config.toml
n_layer = 11
d_model = 160
n_head = 2
n_kv_head = 2
head_dim = 64
d_mlp = 448
vocab_size = 3932
activation = "swiglu"
norm = "rmsnorm"
norm_place = "pre"
norm_eps = 1e-05
positions = "rope"
rope_base = 10000.0
rope_fraction = 1.0
qk_norm = false
attn_scale = 0.125
bias = "none"
tie_embeddings = false
parallel_block = false
extras = ["capped logits"]
init = "uniform"
init_std_qkv = 0.0445
init_std_o = 0.0
init_std_up = 0.0445
init_std_down = 0.0
optimizer = "soap_variant"
lr = 0.00821
beta1 = 0.95
beta2 = 0.95
weight_decay = 0.056
lr_head = 0.00729
grad_clip = 1.0
warmup_steps = 200
schedule = "wsd"
decay_fraction = 0.856
decay_shape = "linear"
final_lr_fraction = 0.0
batch_tokens = [32768, 65536, 131072]
seq_len = 512
doc_mask = true
train_tokens = 153800000
steps = 2368
dataset = "wikipedia_en"
Each number is 128 + 24 x the weight over its row's rms, rounded and kept within 0 to 255. Layers, rows and columns count from 0. The size above them is the row's rms in percent of the matrix's.

# layer 8 MLP down (transposed), 448x160, rms 0.267, rows 78-80, columns 0-159
size [106  92  99]
[[108 139 107 129 129 120 104 166 131 149  88 123 123 151 104 149 181 158  75 123 117 141 110 121 105 107 107 128 143 167 160  69 115 104 162 124 114 138 167 122 133 122 168  89 166 173 110 171 112  92 134 109 106 133  89 141 115 124 110 137 160 153 107 120 133 123 152 112 128 127 134 135 154 105  93 141 133 155 160 130 131 116 125 143 113 113 118  86 113 159 159 134 130 139 141 169 165 119  75 169  85 142  95 126 117 115 122  95 126 156 147 117 129 127 118 188 125  95  76  94 118 145 170 134 146 127 167 150 157  69 112 109 132 113 168 114 122 138 118 155 135 151 116 135 134 126 125 136 157 154 114 132 153 114 135 114 157 135 121 164]
 [ 94 102 101 120 107 126 132 102 104 135 113  79  90 166 127 137 131 143 126 153 101 136 110 100 128 132 126 112 118 163 118 136 134 146 130 109 145 136 171  77  72 132 109  84 113 168  69 125 106 142 154  98 124 115 153 152 140 103 136 197  93 103 124 133 131 156  86 134 152  92 120 113 105 125  98 116 122 123 137 161 133 159 154  98 134 106 146 106  99 136 117 118 175 129 126  84 139 168 132 132 151  87  91 131 114 128 155 136 108 147 118 114 128 160 108 100 140 139 101 116  87 135 136 140 114 121 105  69 104 134 163 128 141 144 158 135 119 105 139 138 131 141 152 146  99 139 133 148  71 124 103 157 124 102 163 114 141  81 143 104]
 [ 98 115 132 150 149  96  92  92 131  98 118 149 151 148 198 125 132 125 131  74  86 164 134  83 102 122  62 137 116 114  85 131 126 144 134 181 168 157 108 159 137 125 128 141 135 138 146 100 138 113  86 116 141 112 100 110 129 153 120 112 162 134 163 165 134 167 123 153 111 149 142 115 131 122 151 138 133 130 138 133 124 156 122 160 104 132 157 104 140 117 113 147 159 106 102 105 132 150 147 153  78 170 138 134 146 131 165 136 149 127 140 170 120 130 132 115 124 127 123 133 130 130 104 112 128 163 161 125 138 118 160 151 179 102 173 123 133 134 130 149 126 162 176 136 155 139 139 136 124 142 171 117  88  93 182 123 120 136 129  87]]
# layer 8 MLP gate, 448x160, rms 0.266, rows 79-81, columns 0-159
size [105 102  96]
[[135 163 161 152 130 162 145 105 125 146 109 146 128 119 135 143 116 174 117 117 125  85 175  68 127 142 161 130 152 135 147 117 141 111 161 143 108 103 131 168 133 142 162 148  98 126 130 140  94  88 139 130  63 130 162 133 113 104 140 131 109 125 168 150 116 125 153 145 128 104 145 179  87 112  87 175 119 128 107 124 116 119 111 139 119 130 128 163 122  93 127 170 125 138 149 127 113 122 155  97 113 133 114 134 146 127 103 136 130 112  86 163 140 139 109 117  89 124 127 139 142 143  89 145 176  86 142 126 167 130  87 156 128 113 114 134 139 148 147 101  93  97 105  66 167 113 113  92 117 162 163 157 150 124 109 112 132 156 141 163]
 [145 108 130 140 124 153 144 127 125 113 114 116 121 147 101 147 129 111 182  96 111 103  92 103  95 122 137  89 132 130 155 178 108 148  88 118 140 118 158 110 117  78 121 136 103 115 122 141 156 138 118 104 143 147 129 166 127  72 131 145  93 136 125 148  99 141 136 121 153 144 137  85  85  79 172 111 111 107 136 129 163 166 116 124 115 108 120 127 131 107 109  98 158  78 124 125 143 114 102 120 124  89 122 135 155 181 133 164 120 143 161 125 122 117 173 149 151 107  85 117 123  99 140 125 124  87 143 171 114 122 142 140 145 138 116 146 148 119 153 147 142 122 219 109 114 114 130 123 154 101  77 149 149 147 163 133 127 153 116 129]
 [111 136 106  98 114 121 140 129  95 117 122  95 118 162 100 113 148 123 148 171  82 109 161 116 119 138 129 138 137 164 126 117 118 118 125  87  73 122 136  93 147 116 133 146 140  91 133 147 165 140 131  94 159 143 186 113 121 146 155 135 114 137 166  98 148 151 136 108 136 155  96 135 117 130  93  82 121 157 120 117  82  84 180 152 121 174 110 112 132 104 125 128 130 168  53 110 154 108 136 102 133 121  91 106 132 128  99 116 152 129 110 104 158 161 136 109 170 109 110 139 129 118 119 125 114 121 124 130 103 143 133 106 144 138 103 134 107 154  93 121 101 122 112 142 123 115 139 139 104 171 120 172 153 162 106  91 169  92 166 145]]
# layer 8 MLP up, 448x160, rms 0.278, rows 79-80, columns 0-159
size [104  98]
[[147  80 114  53 127 114 146 141 112  95 110  94  93 138  91 139 120  94 118 102 146 185 100 143 154 151 120 170 113 138 123 153 125 168  86 134 179 157 141 105  97  95 121 133 134 138  96 114 147 143 141 125 152 102 101 116 122 147 123 148 144 110 107 113 125 133  99 119 131 110 131 112 141  86  68  74  96 153 131 120 141 171 129  90 142 144 153 120 123 182 127 116 132 129 119 128 117 149  89 169 116 114 146 119 131 136 153 185 150 140  91 140 152  98 155 135  99 109 121 117 106 116 145  79 104 119 143 149 104 109 136 123 103 111 111 136 128 105 123 117 164 170 143 144 117 153 105 138 115 101 126 125 106 123 161 122  86 126 128 130]
 [ 89 140 122 135 136  99 128 115 131 114 108 108 120 135 158 108 127 107 162 119 143 126 197 108 154 186 140 118 131 134 116 145 117 116 148 133 119 141 109 130 180 106  79 110 129 120 132 120 150 136 119  99 187 138 100  97 127  74 104 128 137 174 153 140 108 150 127 162  81 123 138 145  91 109 145 114 157 121 137 163 144 139  97 142 121  98 127 127 112 101 163 144 155 170 105 131 117  99 145 145 114  87 153 146 142 128  82 118 129 144 147 140 115 100 125  90 168 134 156 138 138 136 110 149 146 150 118 117 144 100 148 129 169 168 129 116 196 116 113 128 162 117 138 151 127 115 142 146 155 129 132 168 129 144  78 155 114 138 109 192]]